Each number is 128 + 32 x the weight over its row's rms, rounded and kept within 0 to 255. Layers, rows and columns count from 0. The size above them is the row's rms in percent of the matrix's.

# layer 8 MLP gate, 256x160, rms 0.225, rows 133-135, columns 0-159
size [ 87  98  97]
[[127 119 124  72  91 131 133 157 126 105 119 146 107 136 207 133 153 157 166 135 141 166  52  86 163 115 165 122 172 110 112 122  74 147 101 139 120 128  87 188  79 128 171 164 118 142 152 129 113 112 110 107  89 111 119  80 120  84 116 134 152 143 138 160 100 123 229  93 108 157 186  99 117 218 115 160 129 116  81 130 149 103 137 116 149 110 145 127 142 116 134 148 113 153 106  91  94 165 150 124 174 128  85 149  81  70 112 125 164 138  85 123 173 173 123  98 130 173 158 153 117  51 123 168 111 160 140  82 180 155  97 109 156 138  66 127 152 132 111 118 123  58 132 135 140  86 109 118 122 186 130 122 112 168 110 190 141 187  92 190]
 [ 80 222 100 113 126 121 133 182 145  95 109 167  90  98 149 229 155 130 168 157  54 121  85 161 141  86 105 140 143 209 148 182 114 144 111 163 146 192 128  89 149 149 162 128 113  93 123 137 116  77 138 133 127 105 108 157  87  90 136 128  86  82 139 126 147 135  63 175 138 112 147 115 115 114 152 124 138 183 127  70 136 156 154 130  93  61  74 153 158 105 110 134 148 133 160 131  99 117 110 111 195 140 157 142 168 103  94 130  87 108 110  87 148 128  56  66 166 119 135 141 136  79 128 149 118 126 152 106 108 118 118 190 143 120 150 104  78 157 106 145 106 110 139 157 101 175  92 106 151 184 135 104  81 107 136 129 152 128 168 116]
 [140  92 142 159 162 211 113  58 141 177 145  97 117  90 154 105 109 116 134  60  69 106 137 164 111 114 110 164 127 147 163 107 138 148 174 128  91 189 140  80 103 173  95  58 126 123 137 121 136 156  94 103 124 146 126 144 104 154 176 129 187 121 146 103 111 163 140 169 125 157  58 155 120 140 130 140 106 175 124 117 158 161 108 116 147 175 122 171 141 125 169 140 133 145 130 179  74 145 166 110 154 100  82 113  90 108 149 156  93 173 193 105 122  77 141 138 104 156 165 152 163 149 145 125 119 196 141 142 110 113 130 175 157 125  78  85 151  99 139 199 120 177 160 103  77 156 144 128 132  72 104 146 149 145  97  29 131 109 128 141]]
# layer 8 MLP up, 256x160, rms 0.237, rows 133-135, columns 0-159
size [ 90  99 103]
[[125 155 159 116 154 183  79  88 138 159  58  83 126 133 161 110  95  97 165 120  74 162 126 122 102 123 100 129 117  91 121 127 103 168 185 131  98  97 134 107  95 152 207 134 129  76 128 150  54 175 151 131 124 121  64 140  64 157 153 118  87 130 121  89  59 181 146 143 160 107 121 117 114 114 111 121 177 138 111 126  87 127 128 138 115 151 154 138 156 148 130 169 117 126 146 144 138 164 110 145  73 146  33  63 162 146 125 112 102 153 213 140 162 156 134 139 121 103  96 117 123 157 140 171 108  89 130 110 129 126 202 105  86  76 145 136 115  88 111  86 122 141 151 163 118 144 128 134  59 114 110 110 109 186  80 154 128 167 149  63]
 [ 99 122 171 149 116 191 113 160 140 120 106 135 158 121  86  92 104 156  87  66 189 143 166 162 199 125  99 105 170  77  88 114 163 127 162 124 127 116 220 141 147 123 154 119 129 101  89 161 182 154 134 146 104 129 106 196 115 137 124 127 151  85 189 119 125 125 101 129 153 136 143 168  16 166 118  69 100 136 103  70 133  67 167 106 144 132 167 132 123 136 173 153 107  97  94 142 140 120 106  83 139  81 136  96 133 127  89  99 119  62 130 111 136 122 137  95 117 146 107 162 127 115  81 137 144 135 190 129 123 118 165  92  92  95 136 143 176 133  75 118 149 159  87  82 119  73 173 106 137 124 170 143 163 197 117 147 103 135 142 139]
 [ 95  98 118 144 128 138 118  90 143 106 160 125 120 107 105 118  89 109 153 155 126 114 159 118 139  89 121 142 122  75 190 117 123 124 159 129 132 155 127  81 131  99 115 110 169  98 152 116 157 104  65 153 129 117 171 153  81  90  71 123 171 140 102 109 128  55  95 148  83 176 143 136  96 128 108 123  83  49 140 106 113 174  92 150 123 172 161 137 166 117 132  93 157  91 134 136  49 194 126 186 131  91 141 169 181 151 199  73 129 117 137 104 151 144 139 179  98 156 156 164 163 108 215 109  67 123 109 159 193  84 147 139 125 198 125 168 116 147 173  94  68 101 177 140 160 164  98 133 141 148 125 144 146 132 121 141 175 106 113 126]]
# layer 8 MLP down (transposed), 256x160, rms 0.22, rows 133-134, columns 0-159
size [ 83 100]
[[ 97 109 104 166 109 109 164 117 107 165 151 148 144 174 132 146  75 124  56  80  96 132 107 114 145 136 138 139  98 144 115 147 108 138 144 101 161 150 169 158 163 126 134 158 110 103 129 140 116 186 103 124 180 134 128 135 131  96 116  79 100 105 176  99  63 148 154 102 109 130 169 108 159 126 141 133  39 205 108 120 137 154 162 142 146 128  59 114  84  58 174  72  96 163 151 155 145 176 215 123 105 145 113 133  60 136 131 146 107 109 129 118  97  39 168 142 178 122 129 102 126 103 130 137 156 106 109 134  80  79  92 130  91  89 108 165 153 115  72  92 165  84 152 102 145  80 144 130 139 146  76 113  88 146 110 201 134 130 143 131]
 [140 114 133 182 129  70 109  88 105 137  93 144  88 125 114  87 101 160  68 137 124 177 128 116  59 147 151 134  44 172 134 117 146 123 132 100 169  91 191 176  90  57  83 121 165 111 149  70  74 103 116 154 150 172 125 130 158 110 169 172 124 116  97 184  93 114 176 114 124 139 152 149 167 144 139  83 140 176 110 131 126 145 129 108  67  76 180 120 169 104  85 137 152 145 128  96  76 119 166 150 117 127 130 171 110 122 153 147 126 128 148  98 156 114  79 150  76 115 130 140 134 108 184 106  86 135 123  75 155 131 109 113 149 159 127 151 104 163 135 133 168  32 149 195 161 137 110 109 134 205 136 115 119  87 117 115 171 116 150 110]]